{
  "n_layer": 14,
  "d_model": 512,
  "n_head": 4,
  "n_kv_head": 4,
  "head_dim": 128,
  "d_mlp": 1344,
  "vocab_size": 12542,
  "activation": "swiglu",
  "norm": "rmsnorm",
  "norm_place": "pre",
  "norm_eps": 1e-05,
  "positions": "rope",
  "rope_base": 10000.0,
  "rope_fraction": 0.5,
  "qk_norm": true,
  "attn_scale": 0.0981,
  "bias": "qkv",
  "tie_embeddings": false,
  "parallel_block": false,
  "extras": ["capped logits"],
  "init": "trunc",
  "init_std_qkv": 0.0265,
  "init_std_o": 0.0,
  "init_std_up": 0.0265,
  "init_std_down": 0.0,
  "optimizer": "adamw",
  "lr": 0.00124,
  "beta1": 0.9,
  "beta2": 0.99,
  "weight_decay": 0.16,
  "lr_head": 0.00534,
  "warmup_steps": 237,
  "schedule": "cos",
  "final_lr_fraction": 0.0,
  "batch_tokens": 131072,
  "seq_len": 1024,
  "doc_mask": true,
  "train_tokens": 737900000,
  "steps": 5630,
  "dataset": "wikipedia_en"
}
Each number is 50 + 15 x the weight over its row's rms, rounded and kept within 0 to 99. Layers, rows and columns count from 0. The size before them is the row's rms in percent of the matrix's.

# up: layer 9 MLP up, 1344x512, rms 0.048, rows 750-767, columns 0-127
# down: layer 9 MLP down (transposed), 1344x512, rms 0.0434, rows 750-767, columns 0-127
# gate: layer 9 MLP gate, 1344x512, rms 0.048, rows 751-768, columns 0-127
up750 101:50 39 66 57 46 40 40 71 39 44 39 67 56 55 65 67 30 78 53 91 58 53 64 66 62 42 46 26 37 57 54 39 55 67 64 68 82 22 22 44 63 36 58 61 35 68 62 19 41 40 72 63 10 47 45 89 55 54 48 44 40 29 67 34 36 60 67 31 44 56 37 63 33 54 33 64 69 50 43 41 27 54 56 75 42 51 29 50 60 49 23 47 37 61 67 65 53 54 53 64 58 74 27 57 20 49 20 32 65 45 49 53 45 47 40 26 42 40 74 42 84 38 53 71 51 62 69 62
down750 098:70 46 73 52 39 33 37 59 38 38 24 37 21 42 65 48 58 39 04 62 37 65 35 53 34 52 48 52 39 47 44 45 43 34 55 43 44 36 41 63 37 51 43 51 43 47 40 44 63 64 59 53 21 47 50 33 55 42 36 56 40 44 48 71 38 24 29 56 62 69 71 27 37 38 48 36 40 47 43 76 57 42 67 55 76 56 34 45 44 50 72 55 26 54 37 56 77 34 54 60 49 44 50 52 64 65 48 60 70 32 42 52 43 60 12 62 94 63 55 47 74 48 41 30 39 40 72 69
gate751 097:48 27 40 78 62 40 44 28 56 60 65 49 50 51 42 67 44 47 38 38 86 14 65 31 45 47 47 50 39 22 60 41 59 21 62 48 60 52 46 53 35 72 54 39 45 41 34 44 54 66 28 37 41 37 53 40 41 52 35 27 16 40 82 23 46 66 72 64 53 72 64 65 67 38 35 51 35 61 29 57 42 40 57 51 35 65 53 52 64 63 46 40 52 69 71 47 77 50 51 47 52 76 57 41 59 32 59 49 19 48 72 39 26 35 51 31 47 52 49 35 52 39 38 58 62 41 55 52
up751 100:69 68 60 46 72 40 25 56 63 47 61 62 60 52 71 56 01 48 59 37 70 40 37 49 35 53 64 42 35 46 55 52 60 45 56 58 46 71 29 47 72 67 52 52 39 59 51 60 41 50 50 71 45 68 41 57 82 59 45 28 69 41 52 62 36 61 43 32 65 61 41 48 65 67 33 52 45 62 31 55 54 72 52 54 33 44 55 40 32 70 48 86 42 81 27 60 64 50 48 37 52 55 63 48 57 35 36 51 60 52 70 36 64 61 73 55 61 69 66 44 38 46 81 67 50 58 68 41
down751 101:59 50 43 34 25 38 54 44 29 30 66 57 36 49 42 32 39 75 58 66 21 50 51 55 40 56 47 41 49 44 48 31 44 51 35 57 43 37 46 75 88 53 39 32 35 68 89 65 11 49 31 52 57 57 51 61 51 27 31 34 60 70 57 69 45 40 68 29 23 43 17 55 30 46 46 39 47 65 38 79 62 48 39 41 50 43 47 46 82 38 48 71 46 44 56 28 69 33 52 66 48 59 63 26 48 48 97 31 62 35 61 58 14 50 63 23 61 28 54 70 67 62 38 38 47 88 81 20
gate752 103:42 46 51 44 21 59 34 47 27 42 73 60 36 62 57 89 27 70 44 51 56 37 60 31 56 35 64 61 51 66 57 45 34 59 76 56 71 57 62 70 44 43 44 46 50 54 66 64 52 43 80 38 18 82 41 32 76 56 20 26 58 57 46 66 40 51 24 52 51 39 52 48 46 65 62 54 43 43 25 36 30 34 41 39 48 71 58 55 45 58 71 55 75 71 84 54 51 26 54 17 53 38 47 54 84 24 24 61 47 38 39 36 59 70 15 57 51 41 73 35 52 61 48 62 42 52 36 51
up752 097:52 58 28 48 48 54 46 47 47 46 75 43 48 26 20 48 47 55 45 56 41 52 75 53 56 45 71 80 53 42 40 39 56 50 28 69 48 47 69 30 69 33 52 31 73 67 69 45 44 28 54 63 47 37 84 49 34 55 41 42 27 36 49 34 36 49 51 24 59 66 50 62 68 37 42 40 38 49 51 35 21 86 35 39 45 52 37 50 81 67 39 53 67 38 12 50 70 73 36 44 41 38 37 64 62 62 62 26 61 39 53 55 43 67 56 40 38 68 59 52 43 43 31 21 35 57 49 49
down752 097:26 46 60 31 84 56 58 36 55 48 32 41 47 57 72 76 85 54 66 86 73 61 65 68 73 48 49 47 30 50 58 73 48 26 49 29 66 41 46 48 63 41 49 61 84 45 60 47 43 49 37 71 44 53 65 34 48 39 45 34 53 44 73 52 42 61 47 52 59 62 44 67 56 29 54 38 64 38 54 41 65 65 48 50 47 37 43 53 44 86 50 46 38 39 47 57 74 85 73 57 58 72 72 12 52 61 53 40 23 51 56 24 45 45 55 60 33 52 38 70 53 31 62 48 45 32 41 63
gate753 103:60 40 66 21 49 52 43 70 50 63 37 26 49 77 52 69 42 68 51 37 82 38 34 50 59 39 70 32 43 31 71 51 35 68 43 20 56 47 36 36 58 44 50 30 45 47 67 43 51 64 41 74 52 60 46 38 86 61 44 55 52 53 51 45 16 54 22 85 22 56 37 74 53 50 50 38 43 70 47 45 59 72 31 45 44 28 35 85 67 39 59 62 48 41 31 67 48 51 59 51 60 36 55 54 52 63 48 41 34 54 77 65 46 54 34 37 39 43 56 48 40 49 14 34 47 58 52 45
up753 100:46 54 55 38 51 66 33 32 47 69 43 48 51 44 61 47 24 56 48 47 45 60 58 66 50 24 69 57 55 55 66 53 58 62 57 70 45 32 42 53 60 28 48 68 62 61 63 91 40 56 61 38 58 67 69 40 36 38 45 53 46 50 12 62 41 47 62 53 30 48 35 61 52 80 79 21 55 48 37 42 35 57 33 58 71 72 17 53 47 58 18 43 67 41 50 14 63 70 57 24 49 65 67 34 59 44 38 17 14 36 58 40 59 37 35 38 43 60 70 62 81 34 27 44 29 55 33 27
down753 100:66 53 77 73 54 42 41 67 55 55 40 37 56 58 38 37 37 48 45 61 31 48 50 40 55 44 58 45 30 61 50 58 45 38 29 67 33 77 39 53 43 59 66 11 42 78 34 43 40 57 64 63 41 28 33 52 36 44 79 43 58 40 47 75 41 07 61 75 41 68 23 50 57 48 62 55 66 49 75 46 46 41 61 86 19 68 67 63 34 37 54 39 35 34 46 68 10 52 45 46 61 53 57 54 62 72 54 55 46 42 47 53 51 55 51 77 57 28 25 54 46 13 28 38 61 35 71 73
gate754 102:33 52 47 25 67 64 46 41 64 30 53 65 45 48 45 44 37 71 61 67 58 35 39 61 33 40 27 65 13 61 57 42 38 27 65 17 40 64 30 47 22 66 36 34 34 34 79 52 55 42 30 45 54 60 53 38 81 59 39 41 69 34 59 21 44 38 54 77 53 69 48 42 46 27 46 34 49 62 43 49 21 27 47 45 80 72 52 47 25 53 28 33 44 72 45 72 65 30 54 39 44 57 56 83 56 65 26 31 44 58 67 76 36 17 85 47 29 67 47 36 11 69 63 28 44 58 26 43
up754 099:66 42 35 46 68 48 72 75 28 61 54 48 61 55 36 51 30 41 28 49 42 43 26 35 40 34 56 44 33 55 73 51 63 53 52 37 67 52 65 73 42 73 20 53 33 36 54 46 54 46 60 78 54 27 25 55 71 63 52 21 44 43 90 16 61 58 27 57 57 42 55 99 53 54 57 48 39 42 35 71 52 34 75 25 45 45 43 23 50 39 68 62 62 72 38 34 54 47 58 64 70 81 56 16 62 43 34 35 45 57 67 33 50 29 70 50 57 71 49 68 63 66 45 53 56 59 62 34
down754 101:50 39 82 58 40 65 57 42 59 78 65 54 63 47 40 19 70 74 50 57 76 71 46 75 54 51 53 52 57 66 92 48 56 18 20 16 27 79 54 33 69 60 48 44 58 59 53 29 54 55 44 56 61 62 45 52 74 34 39 55 36 62 75 29 52 61 49 55 72 62 56 53 50 58 31 16 50 40 41 69 31 55 50 40 37 56 11 39 47 45 57 45 72 65 49 41 61 54 44 56 67 65 63 61 78 65 62 22 32 49 44 76 61 33 77 45 71 40 64 26 37 46 43 37 57 70 48 61
gate755 101:50 58 66 47 48 57 58 52 48 57 55 31 75 47 40 18 70 72 43 34 47 40 58 42 76 67 31 41 90 40 53 74 77 37 64 45 36 20 49 33 76 64 32 21 45 65 38 45 49 43 74 57 73 58 44 65 47 44 32 43 63 52 57 66 70 44 48 52 38 74 62 58 48 62 10 58 40 59 46 49 67 30 67 35 56 54 73 88 42 75 45 48 45 55 50 44 64 52 57 53 43 54 65 33 42 55 81 26 49 52 55 49 26 53 35 43 10 50 30 37 49 40 65 69 59 61 50 39
up755 099:74 25 41 24 51 44 51 67 54 47 45 71 55 39 64 27 44 63 34 55 41 67 48 32 25 54 65 50 53 38 21 64 24 64 44 56 43 53 44 57 57 65 42 75 45 38 60 67 37 40 40 59 62 59 43 33 60 45 38 42 72 33 58 73 49 40 59 16 52 47 60 52 32 55 41 50 73 46 67 56 42 54 32 39 23 36 38 54 29 45 31 53 48 41 49 45 73 42 30 40 70 49 60 60 57 68 51 58 55 34 30 33 44 46 56 47 47 68 51 57 52 47 55 73 56 66 60 49
down755 101:61 37 35 63 44 64 81 63 51 55 83 52 47 65 49 51 59 54 44 26 39 60 50 66 72 39 81 61 63 64 72 59 54 27 63 04 26 27 58 59 55 40 64 42 42 46 71 26 56 71 36 41 57 64 19 55 40 40 75 69 58 73 28 60 59 45 38 46 48 55 76 48 49 43 46 54 26 44 47 70 61 30 52 23 53 54 51 52 46 81 48 67 58 42 40 46 38 46 45 31 51 56 23 57 28 61 60 39 45 50 41 51 17 57 50 73 36 22 52 47 20 57 36 35 68 48 59 19
gate756 101:61 44 60 38 21 54 60 41 38 60 49 30 57 36 57 45 34 69 56 67 81 69 21 34 55 58 41 44 62 55 73 73 50 59 50 57 59 52 33 56 57 40 62 34 57 38 29 42 43 48 68 28 41 74 52 25 53 44 43 36 35 67 70 51 20 60 81 60 73 47 53 59 60 66 47 42 58 52 24 38 24 45 29 47 16 44 63 66 40 49 37 47 39 55 38 55 50 69 59 47 69 55 60 61 63 51 34 65 52 35 64 10 42 59 41 24 40 69 63 76 61 76 87 47 44 64 35 28
up756 102:48 45 54 23 46 39 68 34 40 35 34 51 29 57 57 52 62 44 37 68 52 26 39 39 59 52 47 63 45 34 34 37 46 59 38 54 42 41 64 50 36 61 37 52 48 31 54 77 58 53 50 54 36 67 48 56 74 57 47 65 79 35 58 14 55 41 68 16 50 41 48 35 59 49 49 25 49 71 24 30 38 71 46 43 33 49 29 49 47 47 47 45 47 41 67 49 47 39 55 47 68 55 40 52 63 76 45 16 48 67 45 41 53 60 36 40 69 61 26 57 55 61 49 52 68 52 54 73
down756 103:25 54 50 41 53 58 60 43 49 48 59 73 50 62 42 41 31 53 72 38 55 62 48 60 37 44 48 30 56 45 29 54 47 60 51 32 65 49 56 29 50 32 63 51 58 44 64 40 65 67 50 43 49 47 74 77 69 24 54 70 37 42 39 60 17 43 56 35 40 44 60 42 70 54 61 54 26 48 50 54 25 23 76 60 60 64 33 42 56 28 41 37 64 73 21 43 38 55 53 40 65 72 51 50 51 49 54 54 63 55 37 27 40 51 48 57 56 63 35 44 58 65 75 34 36 65 65 58
gate757 101:21 34 65 20 46 56 45 63 36 36 49 45 52 70 32 56 65 55 36 36 45 48 58 65 65 52 70 40 44 56 75 60 32 50 56 67 61 49 78 40 54 69 36 00 60 57 46 44 61 33 35 44 52 43 61 30 65 41 38 60 57 29 49 46 56 31 46 53 40 56 55 55 38 86 64 74 46 35 64 47 46 45 49 63 60 60 43 51 60 44 32 55 56 64 42 34 56 57 29 42 79 74 70 63 55 49 55 57 77 49 81 66 12 56 34 54 50 27 58 51 43 48 13 55 39 49 29 49
up757 102:35 46 60 57 56 52 56 52 55 48 52 44 42 46 63 47 54 46 29 79 84 54 57 62 66 52 62 82 35 48 15 50 39 49 59 65 26 64 22 61 37 25 48 53 16 36 62 44 46 51 52 65 48 41 38 46 26 35 59 30 26 54 43 43 62 62 62 44 47 50 65 65 44 69 53 81 46 52 47 67 50 49 34 40 38 81 61 65 49 50 54 20 62 49 51 48 41 63 52 55 30 45 49 31 64 55 50 54 56 59 38 70 48 58 38 39 28 77 59 58 41 38 53 19 67 50 65 56
down757 103:63 58 26 60 46 68 23 36 56 48 64 43 39 48 46 42 51 28 29 46 38 45 54 47 78 44 63 45 44 72 24 36 53 37 53 54 25 30 40 58 47 60 64 44 37 58 47 51 41 43 64 35 32 65 38 45 43 25 43 45 70 34 60 54 72 19 62 63 57 58 51 45 53 49 39 51 68 38 48 37 67 33 43 31 78 49 50 44 48 72 65 50 49 50 41 62 15 43 52 39 42 50 24 28 53 38 50 47 39 81 59 76 36 62 57 55 72 59 45 35 61 40 41 64 44 60 41 38
gate758 094:38 25 58 54 47 69 35 64 78 22 48 53 36 72 53 46 53 40 54 49 69 49 44 37 66 69 73 18 39 66 39 44 48 48 60 42 38 87 58 72 84 65 54 31 86 14 35 84 54 51 43 60 44 65 46 30 52 37 49 61 37 73 39 51 54 34 74 32 47 49 45 74 60 45 42 69 50 78 55 52 48 58 25 32 54 54 46 48 46 51 53 47 51 54 46 52 49 69 73 63 54 68 58 37 54 47 44 03 40 63 71 36 35 65 67 53 72 21 18 75 43 52 51 44 36 58 29 55
up758 098:42 55 52 34 68 72 64 55 13 57 49 67 55 58 54 47 48 66 45 40 37 44 32 46 34 33 60 52 33 37 85 65 51 51 62 42 54 42 68 48 57 45 53 35 47 38 52 32 64 49 53 64 59 43 49 59 50 72 38 38 74 57 80 55 34 43 61 43 26 59 63 32 68 64 73 54 39 64 51 42 43 44 60 20 48 66 57 30 14 62 64 47 37 78 19 53 56 61 62 59 38 40 45 46 45 49 74 67 53 17 48 55 33 46 50 66 33 50 67 25 51 44 43 48 64 44 64 43
down758 099:67 48 63 32 66 54 62 54 74 49 54 63 50 42 26 47 37 35 34 51 43 68 59 47 48 30 53 33 43 45 49 78 69 71 55 33 32 81 96 30 78 33 33 25 65 23 43 31 56 35 46 49 34 43 83 38 65 11 53 52 50 37 31 54 22 33 44 30 35 72 48 56 50 41 45 34 32 71 61 67 32 40 61 56 64 61 54 58 52 49 37 41 59 65 35 60 56 62 61 56 56 71 60 61 43 34 48 59 44 48 59 28 24 74 51 25 47 30 30 59 37 45 49 35 53 42 58 35
gate759 100:42 64 64 56 61 35 20 42 60 37 70 19 67 57 54 51 19 33 47 53 27 48 75 53 67 33 48 51 55 46 63 46 36 70 26 46 57 52 38 35 46 50 15 45 27 48 50 40 48 52 60 41 73 45 36 66 44 42 36 35 43 46 34 57 30 50 47 47 36 63 64 60 57 28 47 69 42 59 58 45 37 70 53 41 41 36 43 45 60 73 51 55 45 62 31 67 59 65 63 29 45 32 74 52 63 17 57 49 34 64 53 49 45 47 39 69 47 55 48 33 09 55 53 74 60 74 34 27
up759 099:66 72 44 51 33 52 54 74 45 23 48 63 46 30 38 44 60 52 60 45 32 44 38 42 54 60 29 69 33 33 49 57 69 48 63 51 82 71 44 51 54 64 51 47 40 39 68 44 81 75 53 49 25 83 45 50 78 21 50 65 49 49 43 47 57 37 50 40 43 49 53 57 45 51 50 46 25 54 28 50 34 45 32 39 84 51 85 49 42 51 66 48 46 86 68 67 59 71 52 52 40 52 55 65 55 18 48 42 59 61 27 30 50 44 50 47 48 31 39 58 13 50 36 54 56 45 47 32
down759 098:42 55 57 55 42 47 52 77 58 68 41 47 67 34 35 31 46 57 56 75 50 32 45 91 51 55 55 28 59 43 83 77 44 63 43 46 28 46 74 22 44 48 83 57 63 28 66 25 42 54 66 40 60 21 52 75 53 60 31 09 63 66 58 55 38 14 46 54 17 59 49 77 44 51 57 26 21 56 47 65 60 39 37 46 20 49 81 47 73 35 27 66 52 72 51 52 51 63 63 50 43 56 48 37 59 64 82 46 51 44 30 72 55 56 64 40 51 37 49 64 69 54 44 21 51 60 57 36
gate760 101:37 33 46 30 51 80 46 62 49 57 47 34 50 42 32 51 56 52 23 28 60 52 45 55 47 52 24 24 31 45 73 66 44 52 67 82 65 61 31 51 60 68 45 37 58 37 31 39 42 40 28 89 70 73 35 55 87 70 43 33 48 49 30 76 33 62 60 56 49 53 37 48 32 44 74 59 45 35 46 62 57 60 72 56 49 65 49 63 50 43 37 22 48 75 45 64 46 69 43 56 53 59 59 61 27 15 52 66 27 73 68 72 39 77 32 47 10 34 51 62 68 33 78 57 54 35 45 62
up760 097:33 63 55 45 40 45 55 43 68 47 58 49 37 58 67 56 45 26 46 27 58 66 52 58 60 76 28 44 61 69 48 46 22 91 33 53 52 54 86 87 66 46 52 67 40 40 59 39 54 41 48 00 49 44 78 28 35 55 55 61 40 28 60 60 46 82 31 35 55 55 34 47 56 44 63 67 54 63 24 35 59 38 26 46 56 63 34 30 67 58 40 29 63 60 38 52 40 56 24 68 54 41 54 42 40 31 52 40 33 51 49 51 52 46 54 47 33 28 78 47 61 48 52 79 74 43 58 48
down760 098:63 45 47 56 37 60 31 58 51 40 61 54 58 59 59 61 34 37 63 50 32 61 34 50 64 35 75 39 91 59 55 76 40 36 73 27 33 29 38 62 63 64 38 40 54 65 53 30 48 60 55 39 45 12 44 36 58 37 61 74 59 44 69 43 36 59 64 56 45 63 62 60 61 19 55 54 29 63 76 54 73 41 29 57 58 55 51 65 57 49 60 68 77 39 64 51 38 46 55 34 71 41 41 45 48 56 60 44 57 46 62 49 46 52 24 57 76 51 56 69 34 53 59 71 58 38 56 57
gate761 104:46 38 43 64 61 49 69 49 59 30 46 35 50 41 57 58 53 67 52 49 52 64 73 56 69 53 65 36 44 43 60 53 46 44 44 42 61 35 71 28 47 62 71 38 64 55 59 63 19 70 75 45 44 62 38 37 57 58 41 54 45 37 52 48 38 25 55 53 39 55 51 30 37 73 42 55 25 63 40 55 09 42 42 48 31 22 46 45 31 39 22 65 46 73 86 41 57 52 48 49 71 57 72 35 63 49 36 52 60 64 41 36 23 50 49 28 27 50 30 53 47 39 50 55 68 49 43 43
up761 102:36 44 52 78 44 54 75 50 55 26 32 66 33 43 50 38 53 57 42 80 62 51 57 54 57 62 33 68 47 60 75 48 71 61 18 63 70 24 28 59 48 63 48 96 54 45 56 50 40 42 39 61 63 39 12 51 38 75 51 52 35 36 45 55 38 22 34 64 70 55 18 62 70 44 18 31 76 47 48 40 45 52 72 55 36 43 33 10 28 33 28 38 45 56 49 50 71 56 59 80 51 47 57 75 45 48 53 49 64 47 38 22 44 49 55 60 51 41 41 53 46 33 41 67 51 09 52 50
down761 099:50 63 82 24 52 49 68 45 32 58 36 68 66 22 53 36 46 44 52 63 33 40 51 37 24 63 48 52 68 19 38 65 37 45 18 41 56 50 67 35 65 42 63 59 61 65 52 38 47 36 66 49 68 72 55 65 35 40 54 16 55 43 46 49 69 25 54 21 32 43 26 44 44 43 54 42 74 40 45 58 42 15 63 55 25 40 79 62 40 37 77 39 39 36 44 43 67 76 46 86 49 50 48 63 50 68 46 71 64 64 57 65 47 46 39 47 36 24 40 72 50 40 28 47 32 42 59 65
gate762 101:60 47 18 49 58 57 52 59 20 60 81 48 61 45 38 68 50 42 46 82 71 64 38 49 44 67 12 36 45 60 49 54 69 44 54 46 34 49 37 47 54 40 23 55 18 45 97 18 18 30 44 75 60 74 26 80 57 63 46 84 50 60 56 42 44 33 48 67 36 67 45 50 78 61 55 38 65 55 34 52 15 32 53 68 55 36 57 74 54 77 72 49 29 35 57 65 58 74 59 50 71 65 66 75 41 62 46 25 63 41 32 42 44 48 39 46 47 30 14 42 42 40 47 62 64 72 41 36
up762 099:55 45 80 70 38 31 27 45 25 32 25 35 31 62 61 68 41 53 69 55 68 50 55 59 49 41 40 73 82 50 29 53 48 74 43 50 25 37 37 72 48 51 57 53 45 60 51 55 37 58 46 45 69 56 40 44 43 86 45 65 57 46 27 54 43 70 50 64 38 30 32 58 75 42 52 62 59 70 44 52 56 35 64 61 69 54 35 42 46 39 53 54 22 49 28 62 36 42 38 41 68 76 24 54 43 71 29 33 75 48 50 57 51 73 40 21 45 36 58 56 47 24 55 30 42 41 34 71
down762 100:18 58 72 70 30 55 84 28 63 36 69 65 37 69 63 56 34 58 34 10 52 18 67 63 31 39 64 57 34 66 63 40 64 55 50 56 43 61 64 59 54 57 87 35 42 52 59 50 67 93 47 37 52 38 55 32 43 53 51 44 49 56 38 66 45 41 46 12 53 58 40 41 31 67 61 71 65 75 57 77 63 60 17 49 48 41 41 36 54 27 34 55 66 49 63 43 40 43 31 52 51 44 42 31 40 28 66 55 62 53 53 69 34 34 27 87 19 64 57 28 33 73 50 39 50 71 64 27
gate763 103:74 43 18 60 37 96 55 27 67 41 43 56 77 58 45 92 30 66 60 52 35 73 28 50 65 31 61 41 44 43 53 50 39 75 48 27 49 59 56 41 35 36 52 48 53 52 38 30 38 69 50 37 47 62 32 71 62 72 27 54 80 70 68 69 45 37 50 38 16 43 71 43 67 39 44 49 54 66 37 45 46 26 33 26 55 71 60 85 57 52 55 61 52 65 23 37 47 39 45 40 46 55 71 40 63 43 46 60 46 73 41 56 33 63 22 54 49 26 64 46 32 51 85 53 65 45 73 20
up763 098:80 41 41 63 46 45 68 53 33 70 75 40 38 67 35 73 35 39 53 57 49 48 60 56 29 35 67 50 40 68 36 43 52 42 69 25 16 61 54 25 43 63 60 25 55 51 47 46 44 62 45 49 54 45 43 62 49 56 49 49 47 52 69 26 52 82 71 46 84 40 66 55 37 46 28 61 27 62 46 43 49 37 46 74 60 54 43 38 72 60 28 32 38 64 64 48 46 12 41 60 56 59 59 72 57 35 51 57 55 48 19 62 66 49 65 42 65 46 35 59 34 54 38 75 44 66 48 60
down763 100:48 51 56 59 63 54 62 37 69 47 71 61 67 56 27 55 49 57 62 58 41 33 45 33 50 36 19 41 55 54 62 48 62 60 14 42 38 20 00 43 55 52 68 25 38 66 28 41 74 72 68 58 69 58 41 40 60 66 55 46 48 59 60 43 39 42 50 65 26 29 64 36 56 65 41 28 56 58 43 51 41 31 63 55 48 73 52 84 54 36 55 37 42 32 44 39 12 63 43 28 59 49 31 63 74 75 25 42 30 58 42 54 39 23 62 52 54 42 26 71 30 71 55 52 26 56 72 11
gate764 096:35 56 81 40 17 60 78 54 62 55 65 50 50 37 67 29 45 36 45 59 61 39 65 53 36 45 37 52 55 59 76 67 51 55 40 66 40 57 47 38 50 58 55 26 68 37 37 65 72 78 69 51 43 41 15 86 51 40 38 35 40 45 33 21 34 34 44 72 33 57 59 57 54 52 65 51 51 46 16 68 42 35 35 37 59 29 52 48 26 51 59 63 56 96 50 32 77 69 39 64 70 56 75 54 62 56 75 41 38 63 43 22 81 57 53 70 26 43 71 71 48 58 57 47 84 66 19 50
up764 099:75 29 56 73 43 29 65 55 63 49 57 38 42 42 66 61 37 48 52 40 26 61 56 60 27 30 67 46 53 49 44 45 62 15 77 31 52 34 16 64 21 44 27 68 31 34 64 56 34 31 57 37 38 26 42 44 44 43 54 44 57 47 36 35 77 70 71 77 46 27 45 47 57 49 56 32 29 71 62 31 41 49 21 46 62 62 40 55 47 47 43 43 50 47 75 48 39 37 38 65 78 49 50 55 44 57 51 29 57 45 59 40 48 29 20 41 78 50 51 42 36 46 62 42 27 67 45 60
down764 101:55 38 75 43 27 52 33 65 72 68 29 69 50 60 67 35 46 63 62 63 40 54 44 74 50 45 40 47 03 63 43 42 63 34 42 39 23 45 57 45 73 74 57 71 40 55 46 46 42 55 64 48 62 60 46 59 28 61 54 49 35 54 68 63 25 68 76 32 46 55 12 32 59 32 42 55 61 50 66 57 55 70 50 44 28 42 43 66 46 29 11 46 56 30 54 56 44 32 46 67 70 53 51 50 34 19 56 38 52 62 58 37 39 43 43 32 37 38 42 55 51 62 60 76 36 53 33 36
gate765 107:60 54 35 42 53 67 60 35 43 25 51 38 56 32 50 45 44 65 67 49 33 52 61 65 62 88 57 40 58 48 42 67 53 71 52 45 58 51 36 43 62 82 49 39 39 27 39 55 51 55 63 44 44 54 43 68 51 44 60 47 14 51 48 91 33 57 46 67 45 84 25 45 83 22 46 22 41 75 58 54 43 61 32 33 27 44 25 78 63 55 68 37 20 81 34 36 58 53 31 59 73 22 35 57 45 50 58 59 31 21 68 32 00 51 76 59 60 33 46 54 44 57 52 79 57 55 37 26
up765 104:37 65 51 52 71 44 40 30 44 63 41 85 56 31 52 58 31 50 48 59 54 37 78 78 45 33 65 59 41 36 30 57 56 29 38 27 34 71 62 55 35 76 64 35 65 47 57 39 41 65 66 68 55 50 58 39 45 52 56 42 57 37 46 46 61 62 41 33 63 39 55 52 17 53 44 21 45 68 71 65 62 33 66 37 33 37 47 36 46 29 61 51 61 50 39 67 77 27 24 55 42 80 44 52 75 54 78 67 68 61 38 65 63 33 54 68 37 74 58 23 42 50 43 63 38 49 54 70
down765 103:42 33 78 33 52 40 37 50 57 46 50 39 65 54 50 44 31 52 48 42 51 44 51 90 75 38 49 64 55 58 94 48 52 53 81 45 50 63 55 67 44 73 25 34 56 44 54 61 81 65 57 15 51 67 33 24 54 59 48 56 51 26 27 61 38 62 67 48 39 29 66 51 37 67 30 29 42 21 48 38 50 64 54 58 78 35 39 54 56 36 63 58 44 77 51 30 61 44 52 26 29 60 65 62 33 50 31 54 55 41 28 55 48 53 51 40 24 44 58 48 82 70 24 32 88 48 37 31
gate766 104:30 40 69 40 41 42 61 35 47 72 59 53 59 48 67 37 12 72 55 31 84 58 33 35 39 33 48 26 42 50 52 25 41 67 55 40 50 38 62 56 43 55 09 28 43 45 29 52 38 20 75 78 35 42 42 34 56 73 52 51 45 42 27 55 37 59 69 52 50 19 66 43 40 55 49 40 68 52 35 58 65 40 43 70 23 46 50 56 32 49 39 49 42 50 35 52 61 56 52 44 51 82 49 58 46 88 61 39 64 08 52 54 37 67 67 60 49 37 02 30 30 34 44 35 47 45 60 44
up766 102:76 47 71 66 20 37 45 35 24 55 41 43 66 58 36 57 44 52 29 47 72 41 77 67 30 39 47 60 28 63 63 46 49 40 31 53 42 40 51 42 60 45 63 62 72 35 55 71 57 43 75 51 42 42 47 53 32 46 46 30 48 17 52 44 45 15 29 43 75 50 44 58 63 69 51 51 53 28 48 68 67 22 51 56 48 45 57 44 27 41 54 45 37 52 64 75 41 46 39 60 45 56 32 72 38 47 44 56 36 44 46 69 53 59 39 50 40 61 47 35 58 44 57 60 53 79 48 40
down766 102:31 68 48 37 27 65 45 66 19 63 43 37 51 59 46 27 36 71 59 25 68 31 62 44 35 42 50 64 59 69 48 56 44 58 72 31 51 69 53 48 74 50 54 52 56 18 33 43 35 62 44 42 57 15 53 51 29 46 80 39 47 48 42 41 65 51 37 59 52 76 46 57 17 66 46 46 79 37 44 38 48 77 57 53 50 49 33 58 25 40 46 69 49 59 47 56 58 31 57 67 65 40 32 38 63 45 64 23 50 48 48 47 33 29 42 57 43 54 29 59 55 44 65 55 09 23 33 52
gate767 099:45 49 76 35 63 69 47 68 43 50 72 42 61 50 29 62 64 46 53 53 38 73 35 51 60 40 64 27 72 52 55 49 64 23 68 47 65 39 00 47 68 37 39 43 13 43 31 40 37 45 62 60 04 51 56 73 16 56 34 52 80 81 25 65 55 39 56 57 30 50 17 79 44 35 53 41 54 58 71 47 85 52 62 67 65 59 68 64 65 56 36 50 47 39 36 50 39 53 76 36 47 61 41 56 41 56 76 56 44 25 15 34 51 50 37 54 30 56 59 19 43 44 69 51 57 34 55 74
up767 104:16 58 59 52 60 33 35 47 51 55 53 40 51 77 41 66 23 63 58 53 44 29 44 60 35 79 64 72 53 51 67 29 64 26 70 44 43 55 83 51 47 54 44 76 53 66 74 74 23 43 53 73 51 65 37 45 70 57 43 37 42 64 23 81 56 54 71 35 52 32 47 54 49 31 61 56 30 50 19 43 75 75 78 74 61 55 46 22 56 53 28 36 87 66 43 36 59 39 68 34 42 42 45 32 54 73 46 73 72 82 64 15 58 34 56 61 34 70 49 54 46 26 40 57 45 79 44 63
down767 102:26 42 69 52 49 59 29 63 53 44 63 71 54 18 29 24 33 33 18 52 37 46 20 35 60 35 71 35 51 19 55 52 39 45 53 29 39 30 77 59 38 46 40 56 48 63 57 56 48 58 65 47 59 54 54 76 36 36 52 57 59 46 42 49 70 46 48 19 36 73 49 35 56 56 68 32 50 47 60 42 43 42 34 47 53 50 46 49 66 61 44 68 51 56 50 60 66 22 45 35 75 65 47 59 57 40 42 38 55 76 35 41 63 30 38 56 63 68 53 58 76 68 54 54 73 46 41 48
gate768 102:36 94 33 45 69 61 61 55 92 42 50 65 58 61 42 66 52 44 53 47 52 56 29 55 49 47 66 50 75 57 45 52 45 65 36 42 38 67 57 43 66 64 56 40 33 44 20 43 55 38 86 35 48 34 57 41 62 48 32 70 40 59 39 67 35 65 45 65 65 46 58 37 43 09 62 41 32 73 58 83 34 48 73 32 27 70 65 67 67 44 66 63 72 83 45 46 35 55 85 20 64 64 68 44 65 82 58 48 45 43 44 42 48 54 46 62 52 44 49 69 39 35 47 63 70 64 75 47